Weights of a small transformer language model.
Architecture: RMSNorm before each block, tied embeddings.
Training: a variant of Adam for these matrices, 632M tokens, 4476 steps.
Each number is 500 + 25 x the weight over the matrix's rms, rounded and kept within 0 to 999. Layers, rows and columns count from 0. Numbers have three digits each.

# layer 7 attention key, 384x256, rms 0.0736, rows 204-312, columns 0-127
452518486502516505500476473509430534505548493475484524496503522500517486411481464520470526521494466514507457530446501485507508548479508500471480490525478491502500511529496476483448450523475484494531538478515510465501490513476536500474466508466524470507453479505458450487513504515516504510471490520508504495507541461473493493519468487481490477502541534509517476500483477485499500523491
455570484496473519497497508486499491499544466449499519498511506442510506429451504515480547543504517483497416514489527506492475505479511462459505509491458519502533536475446496513480476566477484473491515498523504490443481511485526502471490517434529499540464516540505495463517472523489481496504458458482502464511516474488496495536530510465465447475479573505512453518473481488478499501508
531500484496529501467506495526509524499480563494557474493476459517507485497548512476526485474499508518489550507460494492517526477503496495494462492503490481513468496530506492495494511484482461480538469502515440479540491502525492513527530521495497490466487497520505522507487487501498523496496495488480479538530509467513501508483500518499552506523467475522511512472526484525509536495453
482511506487469489492480472475456508495477468524461513512532544522489519525477496523471529497494453501501505495496524513479460511479479496539492492526517516530496482509525494469508480506475521534496531502506532474514485472495507492451465489488520488467465495457474461496511533512513505480503534515527522445475492498472523483508491505483468478482533547481496484527494533490492482528480
461499471482451515517479516465513535497492471479420477481493526491482496545479513552493536538503462452514469515535529540481476514529479548515503510458464550512516529470508489481527523528485566502479504477476538508493457505466532480497473464478522519527511493480486466515511533513509459469505518516519499489484522503455492499565510488492478477491551574512478479480489469513461514516477
543507505491499474488531519496544472511463506477546472489475464491507503535534516484537479476502522481483524490511508514486501456508494478502492521465500490513489501483517528501521520462495474491494444497477480503492505502527470520511558504553479519508496506526518546527506496483493496507523510474474472506502464533527519488476542524509541509518474470508491523494498514521496508488511
501520493529535535481511534506535515505541525500531509491509471475486516452498518509499480474510516496514457540464487461504498483472505471481472513518459482503503524509443474503478478512453445439498525510512461502494481533510536488517501530442474478499477493523491511480498477495499488509530448416506490522567517433495495498509525510477534474522458518517494481508505490525495544461438
533479502495482489501500536503546471507461483476508492499520505495471506566503518482520512505489544484503536481537518528504483480510480493489519541460520489483510484465520517527549549476549530513484461525489469540497497501535486497487524464539492563526533514493506513471503502503482467522535518512499476506483461536528509506496496511517496510502472490498447520479512539483492471463578
537484495505504512520515530485567490495479518514512502468476471504477496546528538511529469505529503511513502518515497510468502471514479513505529526445487481483506509500503497512519515486499517474467491505482497538506523528512505477516519487516465537489548488471496524478503498468486476468521478452501490516520496493485481508517525523483536550522470510503473491465514503530496556496489
486473477538467482515476481490433503537503497527455509474479516511466492503498503539476489547506471510490474507515513499504479507523493526534532487499502522496503522520516486475505453515502524515474519521446574466515513487462492504516478477511496487473541485449494463515516540498518499477483476538507526481477510502461496494532495507510469536509556537469497501495480476494502505561511
552505521491474497490509475496534499504458525499540471492463470493469486552516516522527503470508501519496493490527509514469468485507463521494484502503507491519531497521528538518562506497515480479518474493477488531491530468485456509522551504529491526500512470497509534510523491466479503544495482483474517515508464519535501471495523524525517501470469487484465541477496497532474491498480
516537505457477498520469477464463477508520474510450495524466527494488512513493513534492509503521462452498484496526509511473458505525483530524501475492483547513515503468490511487529501539494536541469514462490541529508508469469498491491445490494520489498494496493519471535504499486510532519487502533506540496496491518488491492509537493497443496468531521490490509526477491488470489522513
505510522486493460490491446532437501470474514503529496531510485494530472449490494475502518455485524515483525494458460487527520507508523470488470484547508481523482493486487506484456487491488464509560484478532463481501510473512506535484531546513534478490490543534528513509500506508505557493469499563493505532486506523549538503434479510495515477507475475533543519513530496502518484492491
484519532455455488496465496480495509465464450494457492506557556501496487561472468509493530490469483474491512459537491547497464499507473521508501499519535535520500479478523534479541518476533560544484526473541523525512484482489488473468489462511509552542497534488504491526520520499484490496490567561512517469461515521521508501491495495519463478456515527505471508515493512484497439493549
464499493499479504521487462485449498518515486509449525494490530518479509484478506558466513537505479520490460506508518490469472550515482513517538499487504518495545527503531472499493481561502513506506517489468531510485502495491501497489473497493502494492481460474485454467496543499496494498492481488516524477502501531458488491504496503490473484488562541490499490511462502499489497522511
467491500528512464491495468523443514512478504488487529525558545516510483500521472489472505481478504509511528468489481540501520535488506521505489490535530484509513483549536497504484496458533524534517511506493513459549504476510483502495494472573528516510497520485502463530501526513523532512454538594484487478454497512509489520464468504511474535517529482491502524455523516463547465521557
462508446486516465490494523501503519485514480515472519498531493509553516466484501486495514493486491503490532489486522476537511475480499468521487471507496539485447484498495482518480521517444519541495476482526495491506462488514536500476449499454543468518484534509509481488507496546528518475521505512533496485511525478509532513499461459483498463509520531506510438511514525507502506487460
502475500504534508473535486496540499487472548492510520506522526562500543523537502433536495442482515559527567460481508509498496491477488484476467486537548460488508419587535515540517511478504499505542478551538472493526490474550445526481501503576524500475447476479490490463495470492477534544476529461494499501485426496551506493443419472550515524490511453507520492487529565474520481482480
506503493512518490490517509518505495495516520459521504494482465460487496478531517468533499502495553473505498506492493476510536513504527497470493526451487469482508526476474493525475519498516491477536473506507463477484511525523506505511549516508513519522490521543500535489456495504490488488485496490471461546519505484524493540494467527503520496522465483520527491488499476503533512471524
486523468527473488512491466470480522541524465502471524490481502479472501480481504548452498526533458465493449507497517488474432492507494496508508489522481524522520516497467475495507457547468491462467530519478572485484500494456509486499452497457501461478521476482517472509529509497516478495512462486532535467490507485461491475546523541485472483497517570466486484539480518485457526532476
478519479542480502570453577466518502450547469470435488562504469512506557466508499472569493460486524488481528502464507488504507503546533491445511490506517481459509470490492541458532471506508488441485460518536470513470522468484498522490503500504525510528488523467511559488513489512533499534481518511503475514499418446501484484534480530510480502551496492498508526477500540501526487483497
513514512477513534443513437512505522526474494488549487474504500476492458498486506492473483532507502505507458521525514533489503483489476510542478524495483494501506523506492488540502516501497538523506503451492540517512486524500466523504505514485463504504528504532484499526502511477455484498488475523492507488498568512528491550490475496502553503447488506523482506459490487491488521507502
522520493525493517496490500515566555468465511486483493504505480475488500510479500470513469549490497511489482524490534508481480462480476485488481547514516498502490499533525524522529559487492536507462511502493510516502486538505440513502517502513495507496546469484508516486556530477522490544521488510455524488481484521494488479532487492441513529501501529486467511435499497542486509507504
472440497512481455538522560504471480484522477524472505517511505487495507498484475496546523475511511509506550480497505455518502511504519468459532453465482514464489471493496531453479479523508455482486510557484518507478518491492561514484470497531512470534487513477493512514509495531522492504501496472521503519539454473475485458468530519507417489575500445448523484528517498492518516506481
540480483509545465493520507482538501515494499504438524527552483506463480500461475518481524485509493491466493484506494572493497528483482476499473482498505522518478475504516524489456524460515495464472535511484514502495494502492538493515457505513507489519493486466476496498462489537532515498539513472501536464536504504499440473483463507502482511529479480513485512519450468486477502497508
444521497522429536536504536458466458446530486453502477494470526503526530499563532468512498485497519473504560507475476451505528490510528496494484485485522444495539525499461495472532480544468522498475464544520483475508512489485503509481561490475506488472436511519533514485532520484502496496470509519509485508446452524489580507496549504492474508481525474486532487538525500487507450516495
433448520505486444547504550458466465481521496501519491537511508498508488464516482485542508472482530498505523491465464477511540548535542511477499451471491471489557486490494505450488468501502488463492488525494512517462522485481563501511520479490532486516459513501472504510463482523505526481475510495537464512547476479479529496463507488556488455529492450513515462579499506480480474474490
530499505460548516456504478519537542531489509486519540481509483478476454503463498492503496533482497543501426506515507559484493484498463539512491564535491507493488522532520486548506528477506514507514512436506532524473493514511441518506488509494466508523560498482475512526501504483485497488525491531478522483504571491510451517521463485460551523455484524528458499398483488491508526503485
482483495503532482518475559533461449489513486519516510509490454454459490514489504492534484504466499517500511493513507463522514458493518526481548490470520495459501496505498499550534473467493512520532464491460465522458543489458493554465526524506519485560491540500510536499508457470467498483490479535486487506509500502514561557509483475515472541573541469481499468511522543491515512476514
460483495533465491536525549461532504460528518480462516544496522531547559501509511479546516472494500494503490494473488503494518522506517489457484509498502493508513494518494498425514490503487476457447505554528490482495515489514513495490494499507509494484473488488495515501516509535540497529493540470507496490494454487472503453505503506486476487512518498496517522503492468499514466528507
543517507468523523443501439528463508533495503494531497469493510496491492500502482541442484528508516449514484495526497520501473519498496527540494481498491517510495524465468471553468493472523500549540523455497503475514495503489490510515502507471487509488517495537484500515453499497489515467496491514495500495504543525517504522485501479522520472450506517511480502525510476487487493483521
519545507442505539449505452515481506528477471460552478465474498483472484499523526491476483529499502464508493520523516530502493466485488527531486518500476485514512520482467492548515509502481516529521483452515498500523463505487456510501512512464471516476518508524504521523483503475458497483485486543496511504466556514541508567508480513492548507453487488523479502468489509482494499491498
515445503481510426513510517509540501517490503518488501510522510488505476500461486527483517523502492507497474481497513515472514520509467476503470490481506524530497479524536504486463500458507487471486526507466542516482514498489544491516469504536469479534492495484498481507484544531527531485534522476493527463541497514477460459490471527518470493529493479516493511523488493484453508478506
474446484522494440549492566503451451477520475542494507505506484497508493482505485497539503470509521517505523478478500435514511509519534484466545453463486506452515461484515518471492487522520468498503493548467506516480522494480568517499511513524550476523505525486485494499498475527493522486493474463516475523533427467471537489486531494548462497574492461478511473540509527509491513462492
438503509517480498504498555484502514458500512520485545540492499518573565498515529492542497471501484513533494511489510480524515518467495507488510517501506481516481534507501463450553491502481477477481491513537452487512511496525490504486472499489514464484486477481515505479538492522504495509502521457521492470474484496485549478543514479465475504500555522513517492521532496513509484531512
563533502490535518455498446525504518542474496502520487463503513491468479515496502521463498525504488497478483513521501546473486491488476537539483523527504517519495506488505513567499508482506535527531490446491512507513478512491472487505495503482470522507524497514503486503475505489496493488509488533473520507493565516529478518511474510509561506449487527524466509454496510497481516484502
497476482493519473493528573473480410490464453495536519511455503457470515505496508466497513535510499446488552534478544483533481445497497444471526512415501502536510495504474478546506516484532545471514495480501490557490475523471440575475509498487516527512501536453521599488499523505440537465507497496527474479508491509490551523479525521498458516578515441447474478537497545436505501474510
508505484542523461544437499562470516499501503562499467451524470477494476447498508528506472510493481532510468487500527456485504508513513551493519478532489521486463496451541534499513479525472475525538458481479463505520506504507546490514505492508525477534541497559502441454488458478488489532518475467513480539487469501528543484538538490537527490523498549537482489498525538552457526464493
454504513502411544461531477472508529480515537442536519498532548514579507500511516502502487485506522483540431487498457470496548534498487491524471522509474482509510576508477451447507478530461481524470529502546544473546504504535504474487475486502457494493468481580496434502535529490525473524485503467516503484462535498479491494519527472506493453406518527517503532500511443487474457545518
504518506487484568476482452498507511490523479468511493445486518493478471507512540468503487491499533513508476492546492510495516468523504532487505555502482472439554509501470506553524478525468522528498498486533524501504502500492487495487546503504489507492556526553495499520480473490460470491494480532488509514489537508538440562487474541475565524445466496511465497423492478500502511517477
471449513520489448566496559496491483457544500534493527511505490501497511512475489484527511483497516526509517464475498463505533513494516477461541473475505485462490506506521518465511497493511476504478517552473504498486527507498556502491495496526524471528491519488522495495512494501526486495494509475521486502520454486482511475502532491484458511545514479469516486542520504492498501495496
493512465535465497503490511503460426494494477493534469495513475471502495459526508495487490484514503469488557495510482440553499476507503461516494450475486482501485514453477502488507493548470470504516485512488476482509499487481552508478521491486525477520430511573525469480504468465476499507477481486516491517465488490523547533497541520561472499538514459489529447564522483499485491496514
483438471514513462523537544524486515481499488511454538470537463468479496501436495497562525538494478562515489497529541474507485513466510509428558514495502494519467481492486533472511507549468501500525496536488511513481496502506509502500455474488504454547484515483496508499537514514492508491542486453512547494499479491476495458516548438474428501550558518504482481526519480484501536512457
524476516458521515466511449521463536513532501485567509442518487482472448523489518508523478491488494534536434476545481498495511506494505554523513520512469490463499539490495500517498476498483515548518503426498559477490496511507517502511529528505475460519554538550475474551485485484481482464503484514489510504499582505525465536500489464497531479418489485531473485462502452478488507517472
550524505481538515489475455534490533520492490509547477462490458469469453498480496499475475540477497508497493512526521517499490480494484514551503497518486484489499507498499505572502505474504528539532484456490511514494477513476482511509508501486480491511540513532528498511491494461468480490508480529481523521505556504543498536514492508492550519483484504521477499470495510498487534486488
559560489474509517477490484503505519512489485460534492498491471478468488493506510484480481528488463467479500506510516529481500461475468498533487514512520485525475526500502506568507531487517536533500470455497500499494478513494441509488523513475479520509494515496532520512508519465494506493508506554484514483456538511525505514519492542464532524460486491520466516474473511476493493499491
535511520424519562452516474540525531540517483494525530511486499476467484540435483488488504513484504493497487480518532568495507468477476461519515512485484483473473514542508492557495515456548481511511526450478519516470498502491453556481462508511429485515530498493524545538509541501487495468518492545471554448520556488500433515504467527452493517485496476468463509439475511450539538529488
550549493497542560486515433474515553517509513444477509483511512522480508514502509500497481504497499498497479525518496562473468544500485535495470548529501515512511491492464503530505519513512539505522532460549514476503477501511434500509511509456493526484532497493481518503494505519521508483503506520466493538473530477527461482519481502466549498422473542519494543435485479505505471506493
445456500520459480506525514469515503476500506519468513545521505517566525510497506512519512461518499515525497486513471479523505532468493499504508491505503495518453510512502490433488494516474449482484532537500513486513526500504541454486441512509500467478430485486512471495508490536544498516491502477514521475500505469455501466490505466497447500504534500511562490538521427507510488539492
448480494504460479479533529475472454490496519502518515509490532505571530508526521528497512480514489505530502500497477461528507514490509493492502478475506487520495532516492458460506489488506489512488508535513493484511515499509502496485491498511513479462464474494507470505512511505509489496491509459513495469477493498462555499506531441503459488500552515487550470589525497488512452524522
559536478498548509508451503544523512512496473534499473483517444477433473480475484492464477522476500484475524503512531509500481448496483501513520490517508487483482486485511529577508507505499516503523473464487465523498483512490503499507505500482504503531531523508525523465492458457480507515516477537491513504505507492557493530508487531507541532519484490512467519451493528502492535473491
498468470504477437513480568529489453493498485569494514541483476480517492485476480545525535510532458523483496464488528463488503487505505445458529459463486533488452509492561509465481505468524440506490479544451464533487527489504529547489467493547521476525508475471519495491512526518498516520497479447511506481543445484456525476494511510508476504595495484457506477522517561508503540481510
428551483522528526475517518505451534534495502509521547525555474507518541538512496503499519479497504495495501494488477517525479525484500486547472518495530479507480501515513467517496517488514474504504469467483521459506453469484522478492481494498523562509430501484505496506511512528489481520502513494503495505513522468514471479511460442436510435552488518513493516520487507508513491520530
481492502503518510475533478496486515495504530467488515517527530528489503518498508471498518479503486489486487490463467498514504546511520480510476525522499509505497521514489507478466494511518498490517515498502545438503472490502518476505495494494496501516425485474493515507499517490527486469477502495470523482514461471521485488484446478459486490529499455484532491507488487505494490574463
509514459508478516471501481461504492490515482501463520455487556571501526501515485530523488514516523474518531509521532461497480492475507530513495461478464532496476508480503479506495579579486510531534459488489527499500477475437520470523481477473534463539507459467494528518472484503473522452516481463492479510529475483513528523456507520504532510480520540502522454515528525456520511497496
541545488503519500487506481502466499495502503479497482473498442523464483478532536530560507519515475585558495519506535450496484507528483528471481535526498512509537433477506500507527527472524497511501483485491458509472489480495453498538499509480496495488480470491516490490502543500463477519532446502475517564475523533519505519523466496517507499459553502537509505503511517496458489487524
490508479500541529492508482531480480569490504525479539513518495548483528525493529521527521462487465556510504528476489449491518519513486506503462500509513516513521481495481479506536534537498473526472452462470501471492476498459495463491493519478522477517447463497483486481515520530486522514525479468506514500538450492484510443451511468462522509536534478534486495522515504492487482492471
477464509493483502473512457488490510503502496455480490524515570528507480501497489487465546477512513476470520475472465557480472534523512509514480462512502496525487497553527528523471468531501504483521513504488554483526501480499468501485488491516496503518461476463501555533492456487571484497485514526524473462485454524512509475490486495476501505539504444465529500530460534477487494494494
545520503489493487482508503453536525478480526503505496496501515494491467512501494499530470550494504489510503478503543482489496491499502476491506531542459511506490523491494482495496554504513494526534505497515507502505510499492528468509497492443521507520475493477481518468486551489452510451505526506445547490546495489513567539500461519466503521471482558534519457511519508457509516549474
500535476525529518527460517510463495483514498541509475478495464480506522484527512540542503487506494514512490532515509451515482510493514539505503519495525537491518459475523480503510530477502520523479491489476460517496490499489498505539540513473484495492522530508531487483534486514480504544534464506511474554492560510546467477501468505498492455485532513511505522505514514541490487463558
514522486516535475473502498498495477509495492514517516505510450488472490469486489476460473523524520522482512498462531482521515479442494488506475522481473464492541549501464521489508441473488471487474536505507525475509484555513566521503503512523487529500538510522501467527506548501521511540557501506521496464512537478496496491562566537414494489508464535505455525461513492545504518500488
521502501504486481532455527523497471490495471503524441501445459448494500491487487514488494493481532517490501501514525523505503483515500497506525477486531492495500471504523499516505456464493520507484506521493439529500553507513490546504530506524464508474562546515531490480505482500502498540518510547516465514463551540487474507540518527556486494487496515500494537488496496507515498437549
471457503487468501504513472484495517520504470461472488524522585493517479525480496496458537457480509473469490471510474581467493485529499532525508454497516504504489486550518508535477469502488510484512495520521511496505514463505448511479488496553502503494498523485504541518492452502533507494486523533543498481473491509502484461473513505534513506541518467474513484504478520466517486498500
471483509473505511442528443472461534519482481462445529506527550555487500505497505481498502490516483493502498485465484529477471527493508506502466508507491482529511494510491516488502514526515498491508513482510579460517476505501461497475471502504509513494454462458489542536497508504543502481491512493505525467476467496500499491473499504439521510508518452503516470516477507481484499553479
537509467540531492527465501481492498499536502510515446470481540487470459465469487518482512497494530497504493502501505475503497498538538545515513511528509570503506490509526512539456497486501537540507519514480521460525511476485514513543499477438459507520491553455535496496508489476500501508493507553515477539509561503544482481544447518493459483497549506487524469540532542501522484501525
528514495504481497482509493495507462508484502476505461478498452561478488461536504516513487516525501565544510502482555470470463542502474492476457496498440485517542452496493542532502497492529461462512501482449470524489484482498470486504487513513470472490511432506526512537479513483513484536548444490521476530498465520499507534514528520503522506481525476543497551511477523499443504444543
524494499515482487550476520521520470487501488535533457492465477457511496494499491518483492503506512505478491521536508508503512466502495499508517480494517503489484504499511513532504473474468493489487500536482450544497542492498497513502524504526487482503578523510521489483506462510507503518507473495551455526518505516477504478524536515536489500514484514491497539476509491502503523421539
478483504482513508439538457477471521501499513460470503515525531533501506511491510476493512492511480482495494497466467508488468542497508487505473506509491506518522490507495531481492501525537504484504506495498575460500469504514479513486463510490503525497448458464473538539518493491540506513484509494489522468495469490507490504472484492450490510496521443492508483510471521490479480548467
492503496499503508461522469477493525503501507459455515503520550537475495519505508484512520496492501479502503475479485505489483535498512515509488523520493502511515502515504503485488512517519508510512508489514552437505470495498489493498473501477516523514434488469487516521488522498517498477486525520468529479496487486526503488479450494468504500491521481513512474530492526492494481589476
492534488509520525472535498494473537532504520470484538510543495530479518525501523486535511479480480505523487493491477479510502522501514506500476518483519510513514515503503477482507534508513488516499489481510526457485467490493499485493489502489527522502430489485473500499500520516490499487474517492467545500471501486539484478464455443477533497503519483534501485509491507489484490571467
551500491495487484505513489526488491449506510481496500469471523550489484465535501458515529530532498524507525512511518462513535482460512502482503519481470502489526524495503549460477507514498497510531496528530494481485479506488518491541518488501558431536526472498502498518448530514516493457512443465476496521482478491500516512503486532517472515453478506485519502445512450551497493504512
535500481521512514544485521518531460530505515542527489498483450479499528478469503529514468494480482534503480504541495467515522500518477477463540501479495516468468523466521507521518490517506490506478495512482456541486523501515520540505522529484479480496530510535503478477526492511477517537495489461517490506563490474515513483484525488534484502479508514499475512484492496490511493453492
505499515501496492557490527559493481479498509509527472500489450454508497487509494485506514495514467534506490531525487498504526507509491492485532502476527499488508468493493531509503468458493482477483500521502439529491505503525495517495539519539471483493533520521511475479527495502519478527471467495515491534493501515492485500513502495527482488504467488492502549458495460561488477431509
507500516533538493488518469508478518512509532477510494527531505483484503502473510469471515493497504505492470491465467519510495538529521469502505518535517500494498516516500509494477474475538513504486542511503529432501511506532475511508490504477474518503417510471504505501511527481519481517479532545457533477495512479523489497535432498476465495504511466488537513523473503489517472563464
545510494539522520531476533521513457502522513576532466490462445456502524495469523530498483502482510473507488535540509463532488469503494481478547506484507518471478492465503479521535519488515515514451510508461458531465514504513525532516506520468472509462555517517487459471530467493464515533519484507499510546534554488489483517524527506507478521475507527495470515483506506493516525450529
473503496503525525467551470483493516507501543520476545511546528540496518517495509493505490496501472465499501507480457483491473522483505478495490520499481501513484522484488490487494552543523506488495499474502556465499467511524510470496466490469536511510431455483471523500497516493481505464483511473477546478553457456519523509462469477444508518502484487490516465515505490487500509568437
514549465563545527474505472475512477512529548531498512497519466527473526492459536502507473502510500478487506521491469478512472524493504482478496520502477528493496508468492512495505566537529510497453510478468533471495480522513523505526492513424491510507471478462487498511518483480493516505512495469477512492574500453528507512499486495458492492477520501494503479532503523479507506517499
544520490498493483534456553501531482479498476513530478468460456471511501492514492532519474520490518526501495513539557475511527442487488503488528508485482495488505509485492499521514505492478497524506488505494433565499527502489515497513529497496491491501581527533525477474482500507459503520528472492520470532488525509503508515520550530540500490476485567518474506481514498525490508449557
467477495507502493533514525524449520499496463449490502483517515514510505488529477497494551478489487497511500503474453498529524495491551558502473484495532514492515496536506478488460445482483517514513493507538521469510495485486493491513508469529491492514495543502507485524488491506528449505479503493531465512433540511501460464498499485513503474528510465475493512477490464532506475501504
485526490501524496468496505497460515516508488446509502490510487514464490489497502482490503487529493547508483496470500478510517534507523518514452515526520490526531495506479501476481454464495494515508517483507529444508480522483485505512487529507461536486461512472532490513497572494501484555490496535496489518420536495543447505535486487478481486500533469525509507517514507523484474518493
556512496493484484524476533505510472488493474520519476463451457490483506475523490523518491533508515547526499521540566457515525464477494515495528493489477496486515489491495485513527504486479492516512479507485454551480507496462513500527533500502495465510575504537515478476472509515471510518541453482515479546484519514501510508521530536531510508478492537516482504464522501514498514436540
505510501498496511491477527491491515501496468487505535472504528552502482490551498528539532493521511522527491504538541458519515504531526555537472512550525499517487491495509469473486514497486506545561478488541490496522485484458477467543491486500496461495456519455526522499479576502444530458463478535499485546443513488514525501482430464548513492496522506523517464505542499478514504538487
519501501501500481520471532518494470462473483524510478469474456483498501486540502517523497522516499540521498535525524461508531469483501514489514501484503490474518483481498499498516497466484501501507491520496428545476505510491508498509534502499503476508556511530521461473489518504469484515521451487503481543480524515487498509543506514547501497476487536513487540457517468540484509449536
460494501505524517476522471494471534508497543498471515501524528533483507508499514494512511488496477473508493505483453491512485549514517513501482519517509509509495499502496490483494522526514515505504504481507550434498476494497496481499476491480496521507408495471482510497501516481480514475474520515462546503508504472533493512483440458460508500509534463496515475537511503489499499587453
510546478520530486499525551506503547515517522467526499553500449521549520490446515468496506507494488509509486491521481505483567530519529544447503456512501507501489472494499505479501462494495479521454477512550504493487538502487538471479493518479532472480509520507471523527494459495526465556492502508461488506492452455513486496486494507522501466504521507513485463521503515483507511494518
530458533474466508516495518501507482514541496519502492499507475492525504509479529510472476490506480510523506488476498533480448483464486504505520527488510523511487518493534468510474516466557519524472548526460481507482484525473513511473470496527492453508522511520511458519487506501460520495506520553499518512493508497516482558459494492490489525469508549509483513501461458508484503518522
514435535492492512521516473477477456493469491527482472464517542478455455538573478511490503511480513463499498500481491516562449477492491495529489523519503486481525490539477514520476525483496527451522508514453533490461474508481476533516537481498434519533494506495501475480505540493466500432484498523482524504529488501479526504518519496484472512508517473489470529511495458478503493516477
497509503461480497498498504500477494494512486522508525480543529529522530518502518520516490518523506504497522501496554500504475493454475489523511524486462491494481517489508467494516440533494486503510483483498455477517461486547461486486472477508511512488468481511511474496520524472497525482491505443531525489483497518514479499493492493495510510445522554472538523486492513510481535534515
503479445500534511508555539490489491511507524434510517444504468527515445524472479460507519501499480453520478514501534487550512518504548479503516481520480483492449492520493504522453456511501490475480480508510520477507483545502533489494482466509512506500525565524454520511513478500516450482501470515537450535503498440486513500454463479450457476515553475486481517506476501481485508496466
479478486474479497531506495502526463510470482501474476520502481515507518523521483496465532519510467479473492493500498516444467474496513503529523491507499497543479511512475490520469501504533498525487510516493502509470507529500534494504491519559506450484504515505503475510505491521466548515503481519496533504483522518496491478484501522498489550500504533524523554491470540502508522495525
496523461482487474521490530488490477494495501465520486502490447508509447511491483476476525505522507476496506495492493470504519502541536521505493465521518483493519482504483502502491480489497478483497488526521477518487526507466522463535510507508518493494503540513480530518489447493494519525487475521482469570485467512490504480462483504505476468534521500495505528505489506508475491457507
505473495518486507494529507479501513530528513495489526456528480518514524488464486499488487509479450485520480491525506506492486500506476474494516512476507543515447545519527497513485500550528531541478538494470537483508487554522523511447469463540488480510507503502484499533515480525472478487512534504532519479496533485517482507466468467492499520480524533484504484500435486508495515548500
505509505483499501528513521496508475506502489445496461497483456517484461515510469479471532506497513462487507484509461474527520517539539510496478450526510492478521462522479513495481489494504490487500483507510476491490528491471509493554507499492519491494490546490461528527477471512510532503494473527477479557503460499490524487484494516531462460510492463509494538531502495472490470444518
482564481505526493465512508496497528499508523439542531514510449543507511491446504492534532512522505536531511506487537540462559485524526554467492496514485520504509476500497515512510458517484463513464453520536476505487504495516519476506497509467502540481506494514469511526499479486545454541483502490501466502508494506523465495488510483483519448482496523487491462475481530501506524487513
492484555507498524471497451466501511491511497517489506472502532502462515483519498534535486488477500525522500489467485554500506485489495489506510554457493493514532500508516493511510514508502504502512534486478522516503475518530474552462528508498450547497518457489519507479492535502505484491487519515531491449499536555510481524549559467474522497479467506496506455484463451510513489522495
489492476506502501474500496502486514495500516536502541510527531492513523480484535515552458496493491536506509509483529511496487491481477492500511541479490504506473527474515485509530502507488504510498503483482516502511489511525487515454489495509501500475512459512528483477513530488499469505508517474520513448492534487516484516517508472471524519492493523489512474481522510517506517530492
500499503527510510515493509492492492493482512469488502491505486509484477520505438470493533499493532471473529483490489466540522522514539485494488453547521459447513451528483517502472495494481502454518476497511530487484513482475503484559508509477500520525509534493468527480482467509526488489493461516499465525503456475477514470490490512500463463534499456501465532537509503479518482477482
501468500520488493489476500519493532487513498545512524517508527476523549474512532526509459495498473521509511506496524486489467486469473505501502543483466506516470542450504473509512494513512531538499523499463493499506472499502466515459513497523492490493506479514531459493507542479470499481488534482511527446496511488518477530510499509505510531456522530484510469480516500523500519556520
527522502511541463481536498450500541530512545499519492438496501476490446497491511508478474514459488470522487498509458496560523518528470497447481508474512544490510493525520527503531527472491499498512523507466530483513474513459484492495521470482484495496504476503506542503539536508494449520506523527453522504504515454533493500518483462510505432515541463485481479500512448512473455511478
535520449492513468511518576465473491527524541512505483467550531489538532489464479493497516514474499467506458512544548494543507480457464465518536476492484488480424510485492496470485481511546483511495478483465542445524469494487529495501472472516532475549479521534500482510495502518474519471498498469505543505444517447533486482461455519485473494524504505463494553483500522476498501515467
478470480537480520506487491536512501502531482493472522514475501516514540464497517482540486458502487517478506527492523491478497508471526495538517485466485471500428538483500485508499486543494502516490504505504529486528504524522496510476477486528501486483526518495522502454485498492531467472533494501569478461475488485492494504477473527504524555466501495476550492479514510499513517510486
473507470470503460490507471490510508510438509520544507484521512495487490514525519547492484493498447489486523508530511494464502482531464505487489533477488542524499528512507507504565497494483483511496506496478477534482462490521481505502522493534481487459500454501538480532533530490487495536506515472487551478474554521545468469518486471502513495491535517506541514465503518524482519525532
513519507521490499488463512530517523507531517540526529528501511475513547454480520520495471478489509520508497487504511471505501502497472507492505519469498530523475542462530497489536493502523515538473511494472474490529487477499488506473533502503509498511488460505518480503513502500493507524482560488504523459486507477518469534489492492541525496470514521482499471467486501508508498542532
501499501504521470511513515474536535506521544517493458489508531533520571493459484523521511487491472530515484484507480544474511455532476525495515497441514542507486473526522486476519523499517472522486535486519504504507534491536499573454491543527496498484530476498502532492476484532535477523490513518487503505490517520524429508515503440509520531517463521497521506437455495513516505513491
506527519509515498491526462523476525495478489463535514542472488500472496498516557492504531496502508501507528509499454532492521531504538529459479482508517501488547483505501532509503491496470491506485452549511505515497514504500510481505551474454468515489478477492497520495516519470516464530489533492507491436550465498501522489528539533526515438463521459478485456509509502485495495496503
506535471502484483476480510536501526519483515466527501495469429482506493475474523490499491484518484492487514514518524497465540513521525497502498484462502521497466535510501529514525486509488517521441475513499481500508491496529551502500492486492524503517522534516500471507514469505522500543527503517516478488473543501557486491473476521510499486491485512484518496490509520497505515494496
506489477481492458535488530495480463498475492504505492500496474499514453523513467482471521505505506471480510490507493450518516496510501494502470461517520477473518491490488491473496493475494467487522486500513479516488531477460488463548501501509528451507498536504499499507468500498482535485498469494463510557494459497466522473470468539518477510539525486512495551521522523499480505466524
506504527471500504518506518496501466504498492465502470485483463515500467523511477480466508501504502457491501488502457478524514512529523510510477458522519500485525478534494496495481503477500492485507491499514487491491525494476511491550486511494506496502487534486469523511480479511496532495497477525472493562518467511484534480486489513526474485520503470514506527530499491483503480459515
482494505522523518500507504488473517483489524510511522503542518524479488535506472484512543532497552498513507489494505509537548511516522525486498496561469471453537451507470516501490460492493484438508475490498539492477487485472505483526537507469478542524485489496479486506507519482491453481450478464495476514516464493509495476520513491505479445508520483491441491540505514482526525502496